Weights of a small GPT-style language model, trained from scratch on English Wikipedia.
Size: 14 layers, width 768, 12 heads of 64, 108M parameters.
Architecture: LayerNorm after residual sums in early layers and before blocks in later ones, rotary positions, no biases in attention or MLP, normalized queries and keys, local attention windows, short convolutions, capped logits.
Training: a variant of Adam for these matrices, 1491M tokens, 12013 steps.
Each number is 50 + 10 x the weight over its row's rms, rounded and kept within 0 to 99. Layers, rows and columns count from 0. The size before them is the row's rms in percent of the matrix's.

# layer 11 MLP down (transposed), 2304x768, rms 0.0283, rows 1714-1722, columns 0-191
098:39 62 49 54 64 47 55 48 38 50 44 52 55 47 52 51 56 49 52 43 59 24 53 53 52 51 75 46 59 50 18 60 59 37 47 49 47 29 38 71 62 55 39 51 49 47 48 53 42 47 45 56 38 63 50 40 59 69 37 43 61 40 58 43 37 61 37 45 62 57 38 40 33 54 69 42 43 38 52 55 45 44 57 55 38 47 45 53 46 40 59 47 46 53 59 56 61 34 65 62 49 56 51 40 50 61 44 51 64 47 59 45 34 49 48 59 40 52 34 37 53 46 42 66 51 41 45 41 45 62 58 40 69 67 44 59 62 61 50 62 55 35 56 61 49 56 66 61 40 38 39 52 52 50 71 51 41 46 46 48 53 58 61 48 51 60 46 48 58 56 41 27 59 48 42 53 41 63 41 43 49 63 40 53 59 62 55 30 42 31 35 53
096:60 43 60 42 44 55 44 50 57 56 44 60 52 44 55 37 52 54 43 64 54 60 56 58 63 60 56 48 43 27 43 42 49 40 46 40 45 60 52 69 38 62 65 60 30 73 33 65 47 46 62 46 39 44 40 45 47 44 40 47 49 43 47 56 47 41 65 40 42 53 58 71 52 31 41 62 43 37 60 58 68 36 60 34 59 61 41 18 25 44 45 46 62 42 45 50 62 53 52 45 51 46 53 45 59 28 48 54 46 57 54 48 59 59 26 50 58 64 41 42 62 45 48 50 55 41 69 41 64 53 60 52 45 55 59 49 48 42 47 38 49 35 53 45 67 46 42 23 54 47 40 70 56 42 71 51 29 38 51 41 49 47 60 39 49 55 53 62 59 57 55 56 46 44 49 35 51 63 41 49 49 38 59 66 62 55 37 50 51 53 46 55
103:62 69 48 51 49 44 51 66 57 50 57 58 53 61 62 32 49 36 47 43 42 49 57 57 39 59 62 53 51 56 56 38 70 70 59 44 47 60 46 63 52 58 38 60 52 49 59 46 32 35 42 61 43 46 62 59 46 61 38 68 43 48 55 38 52 45 48 60 65 45 54 33 63 46 51 32 53 61 53 43 28 33 62 54 57 49 50 42 33 48 49 44 32 64 63 46 60 53 46 45 54 49 48 53 62 50 39 42 36 58 59 61 57 61 55 59 61 57 48 51 43 56 65 35 41 67 48 49 57 62 39 39 34 50 46 41 59 47 50 64 67 48 43 43 69 51 50 71 48 59 62 52 38 59 53 32 65 38 52 46 59 33 49 60 54 62 57 52 47 55 32 41 50 64 69 57 29 50 39 63 46 57 46 52 75 43 43 38 67 55 39 35
106:32 49 57 35 59 53 43 41 38 35 64 46 37 54 30 56 48 60 48 43 47 26 47 55 47 52 76 40 49 50 53 46 42 47 38 52 49 49 64 53 56 45 64 62 32 40 55 51 61 52 37 50 58 45 50 47 49 49 43 30 41 37 69 64 46 79 58 37 59 63 38 46 54 53 41 32 58 41 37 59 49 47 44 68 53 54 35 60 33 52 52 60 54 33 46 34 49 43 49 28 57 59 63 45 61 62 44 31 51 64 50 50 57 38 37 56 51 59 42 42 46 56 53 61 46 38 55 50 42 60 61 49 35 45 55 50 63 58 52 54 44 33 46 59 53 54 51 46 46 58 49 54 38 41 38 46 49 47 58 49 42 55 47 54 68 43 47 44 39 52 45 47 42 64 42 34 61 39 52 50 44 42 47 33 55 46 40 58 59 53 58 49
102:49 53 54 40 44 55 46 49 56 52 46 39 48 76 61 53 63 51 44 49 48 73 45 70 51 30 61 48 41 55 54 40 35 39 54 60 48 68 53 54 63 52 31 61 34 36 48 49 74 62 48 62 66 48 64 56 34 54 38 35 51 43 57 44 46 46 45 51 42 63 37 45 43 61 64 42 50 55 54 54 68 74 50 56 58 57 37 49 39 47 51 65 40 47 57 43 41 49 60 52 66 48 52 45 35 58 55 48 49 61 61 67 45 42 47 41 60 50 44 46 57 54 46 69 38 69 47 60 50 60 70 26 49 31 52 46 40 37 38 46 42 44 55 35 49 47 40 44 51 47 54 59 56 71 42 56 48 46 51 49 56 56 33 50 37 57 55 49 47 58 38 34 60 33 41 61 44 60 52 55 33 31 41 44 65 61 40 56 74 50 57 33
103:40 48 46 57 54 38 40 50 39 61 60 40 56 47 27 50 44 63 52 61 61 33 60 57 32 55 56 36 60 68 45 51 56 50 57 48 35 57 57 56 43 49 43 43 45 46 62 52 60 64 46 55 43 51 55 47 54 54 47 56 43 51 45 66 41 45 54 55 59 42 47 50 52 47 57 41 62 54 36 61 58 42 56 77 35 36 44 36 56 57 48 47 58 54 54 45 23 58 56 54 66 65 44 31 57 45 49 40 42 50 39 54 54 56 55 57 61 63 52 57 44 69 37 39 47 48 51 48 36 45 57 62 47 37 46 47 54 51 51 39 46 44 44 53 55 54 42 44 54 59 52 61 50 41 41 59 58 61 49 57 49 63 45 52 53 47 50 53 41 77 33 57 62 48 57 37 38 57 61 51 54 52 24 32 62 50 50 32 46 61 57 41
101:50 51 58 46 36 36 37 55 43 61 60 62 54 40 56 60 58 61 47 57 40 62 41 71 70 41 55 34 51 45 60 50 55 43 32 62 65 38 54 56 55 47 65 53 48 51 52 30 51 63 51 50 44 51 62 38 44 68 50 35 54 58 51 58 35 53 25 45 63 46 50 46 63 63 69 44 45 47 57 75 48 58 56 41 36 67 45 42 54 59 48 34 48 36 60 48 49 52 63 58 36 37 64 86 52 56 61 30 61 64 29 54 31 41 49 48 46 57 54 38 66 46 58 45 44 46 44 36 64 48 62 41 34 41 36 57 60 33 60 52 55 47 44 59 52 43 73 55 47 48 55 48 42 40 62 31 47 63 51 38 38 53 50 39 49 47 64 64 53 50 58 57 49 36 52 34 62 70 46 62 38 62 48 59 45 58 54 50 47 47 60 44
099:53 39 34 56 69 47 69 48 55 66 41 59 54 47 78 54 48 82 51 54 55 51 57 39 46 55 57 62 40 66 47 36 59 46 62 44 53 58 53 69 30 52 54 64 49 44 59 45 64 34 75 42 58 35 52 48 32 73 55 38 53 48 56 39 37 54 63 49 49 49 56 60 51 44 52 47 55 57 43 33 45 64 64 46 35 50 43 52 61 59 70 48 41 31 46 43 42 45 53 51 42 53 61 37 50 42 45 54 34 51 49 55 57 42 64 44 30 68 53 38 52 49 56 66 38 57 61 36 64 54 49 57 56 59 48 40 57 38 47 43 44 60 30 49 46 57 50 40 58 39 51 39 56 45 45 54 46 53 53 35 33 39 58 43 44 47 54 78 46 48 37 49 39 45 44 59 41 41 43 63 38 41 60 54 42 54 64 54 47 61 44 49
101:47 54 58 50 54 52 57 48 51 66 52 56 55 49 42 40 46 61 45 54 53 40 45 55 57 64 54 34 58 43 47 46 48 62 57 44 51 61 50 38 51 51 66 50 57 51 44 36 50 43 43 48 50 58 39 46 61 47 47 51 55 45 33 61 47 59 47 66 49 44 56 54 50 38 34 64 51 48 56 52 60 64 45 41 53 71 38 46 59 53 46 43 42 61 43 55 61 46 34 34 44 47 46 55 31 49 24 51 59 43 62 43 34 56 55 48 59 47 54 53 47 61 64 49 31 43 43 41 50 40 69 63 65 48 55 54 56 55 50 44 58 33 48 46 51 52 46 36 33 33 49 60 41 58 44 57 50 66 62 56 38 46 73 51 64 40 68 45 64 35 41 65 67 49 47 43 46 59 65 60 34 49 54 50 57 48 54 55 62 40 65 45
# layer 11 MLP up, 2304x768, rms 0.0383, rows 1715-1722, columns 0-191
097:54 44 60 55 56 56 59 62 61 40 56 51 68 53 44 42 40 46 57 46 55 45 67 60 37 38 71 64 61 40 54 32 42 63 62 45 42 48 31 64 63 58 38 48 38 44 44 47 57 45 67 60 49 53 42 35 65 34 52 48 52 44 61 54 65 57 36 47 50 39 51 39 56 27 62 43 50 60 45 65 54 56 46 50 54 56 45 53 51 57 66 45 42 59 45 52 56 67 36 37 43 58 53 61 66 78 43 49 38 34 43 33 50 40 48 46 54 57 40 52 47 52 43 61 46 43 51 58 56 54 54 41 44 52 70 63 70 63 47 43 58 58 32 54 60 42 50 43 56 37 48 63 53 47 50 60 44 62 47 54 51 53 55 49 44 43 51 46 33 52 53 50 52 26 49 52 47 52 53 30 36 64 50 65 59 48 48 58 50 25 40 59
104:70 60 71 40 33 43 48 30 50 47 54 42 47 40 47 38 61 47 61 32 66 49 59 57 38 60 71 73 37 42 50 65 50 50 47 61 48 50 57 38 59 72 55 34 54 56 47 64 53 52 53 65 55 47 41 53 41 48 38 51 56 44 52 58 47 42 56 50 57 52 43 57 58 33 55 46 55 43 46 55 54 56 61 25 44 67 52 46 49 53 52 72 60 65 39 38 55 42 25 56 58 58 53 51 43 48 33 60 49 58 61 51 41 53 54 46 46 70 69 56 27 43 55 54 43 52 47 50 42 41 61 48 47 36 57 58 63 55 46 32 55 67 65 62 47 62 60 65 41 53 46 50 63 44 58 52 64 54 59 63 54 30 48 52 31 46 58 41 29 32 57 49 43 47 42 52 51 45 67 62 40 56 35 38 58 57 44 41 63 63 46 59
110:53 44 48 46 54 53 46 51 46 46 53 42 61 54 45 50 59 47 64 49 65 51 46 58 45 52 42 59 54 48 50 19 49 50 69 33 35 45 51 56 61 71 61 41 60 54 40 52 57 54 74 71 45 46 61 43 47 39 49 56 51 54 62 43 57 50 45 51 68 40 53 55 47 41 55 57 42 46 38 35 32 71 35 51 36 40 49 48 49 48 56 58 61 42 22 46 42 43 48 49 56 49 69 40 58 33 52 64 47 38 66 37 60 61 43 59 53 46 44 42 48 30 40 40 56 59 44 49 47 33 44 54 65 54 43 76 51 42 50 52 40 47 60 59 57 66 43 49 51 61 55 46 51 63 48 70 50 46 49 61 21 50 40 57 35 40 53 55 34 32 56 56 35 49 64 58 49 50 43 28 41 62 59 33 55 48 42 49 51 62 62 61
102:59 53 60 37 55 43 52 56 44 54 50 37 41 35 73 47 59 62 46 74 58 32 69 60 51 31 40 43 42 56 37 45 33 49 51 34 50 58 50 65 51 55 39 61 41 68 55 51 41 68 28 39 55 44 48 42 36 32 47 36 72 57 61 59 58 48 46 42 53 46 45 64 45 55 52 57 41 41 45 32 44 67 49 52 58 46 50 48 60 31 55 53 45 43 46 40 70 49 62 54 38 36 68 48 58 46 41 44 45 59 55 54 62 48 48 45 51 67 51 46 47 61 46 67 41 32 53 38 45 55 55 32 33 44 29 58 41 45 52 32 60 56 45 39 46 63 46 56 51 68 56 42 41 47 56 69 48 65 52 48 52 57 44 60 53 50 59 38 44 60 61 50 59 57 56 62 43 23 45 52 57 39 54 74 64 60 59 51 49 42 49 39
100:66 22 71 62 41 49 65 52 47 42 44 39 56 30 45 30 56 21 68 61 56 47 46 52 35 46 55 60 68 45 50 46 55 37 47 31 62 61 53 77 51 61 59 53 42 50 49 61 57 44 60 48 43 47 63 47 43 32 57 62 51 52 66 47 55 36 50 53 60 48 53 38 52 45 56 49 34 61 47 60 50 38 54 42 48 66 47 53 41 40 60 69 57 53 29 33 40 64 25 59 27 66 64 49 50 31 49 49 41 52 53 56 55 59 48 48 48 72 36 56 32 40 44 50 61 47 48 53 44 46 62 51 63 28 60 42 62 74 46 37 59 55 60 46 37 59 44 47 49 52 70 69 60 60 67 63 55 56 74 53 48 59 58 51 31 31 47 41 64 45 42 36 46 40 51 48 42 58 66 52 52 64 41 51 43 31 41 54 43 63 54 45
102:50 48 47 43 62 62 62 56 60 50 40 37 34 40 66 33 50 51 43 45 61 44 56 43 22 52 49 47 46 32 68 39 51 55 45 54 56 59 59 32 37 64 44 31 56 53 56 48 60 38 57 44 41 48 61 48 35 70 35 64 69 38 54 40 38 27 38 48 37 53 35 58 41 50 43 49 49 44 45 31 56 52 51 47 42 38 62 43 63 45 57 66 53 61 54 53 52 58 53 39 42 46 39 57 52 46 52 43 30 49 62 36 54 48 41 46 39 57 65 55 54 44 49 56 28 56 48 38 60 52 37 29 28 50 45 60 51 42 50 48 40 45 41 37 55 66 50 47 57 53 47 43 44 42 57 49 52 46 49 46 41 45 54 64 73 51 46 68 69 43 39 58 33 26 62 57 39 45 39 52 39 39 45 46 57 31 35 43 48 40 53 48
099:44 49 69 59 70 56 38 51 57 50 40 41 47 34 57 49 39 53 44 67 50 48 36 51 37 59 48 41 67 50 70 57 38 55 57 31 41 58 45 39 72 48 51 42 64 51 38 42 53 55 48 56 40 57 50 43 61 73 44 45 41 43 40 44 57 34 59 49 51 28 56 42 23 37 44 39 35 54 25 43 52 52 50 50 43 49 53 50 58 44 40 56 63 37 37 61 38 44 59 54 30 64 38 54 36 34 45 49 27 58 49 60 59 53 48 48 45 45 56 65 66 49 53 57 44 34 57 33 45 60 55 53 53 36 40 79 43 54 56 56 38 53 46 46 59 61 38 50 69 43 31 64 48 62 42 41 29 51 69 43 53 41 35 48 39 50 53 37 52 47 53 48 72 53 65 43 67 35 61 41 40 50 48 54 43 55 35 26 38 51 57 61
100:57 43 67 40 41 39 41 71 42 53 69 56 42 48 55 47 65 60 54 54 46 46 57 37 39 51 38 47 48 57 54 51 45 53 47 36 46 41 53 44 58 64 51 56 43 55 35 48 57 56 56 53 52 63 54 57 54 44 61 75 44 67 39 50 33 49 44 26 44 46 49 44 45 62 40 43 44 26 58 54 55 41 42 52 40 51 26 33 58 40 64 39 62 58 40 30 51 59 44 46 62 34 50 59 48 40 42 52 56 46 58 61 47 45 47 36 39 53 47 47 62 55 62 51 54 40 49 63 36 51 37 42 71 49 65 46 49 73 52 64 46 43 45 59 49 55 38 30 39 37 34 55 57 45 47 47 50 44 40 46 30 53 46 55 51 37 52 60 48 53 47 58 49 63 53 63 50 38 48 43 65 65 67 70 54 65 45 50 52 46 58 45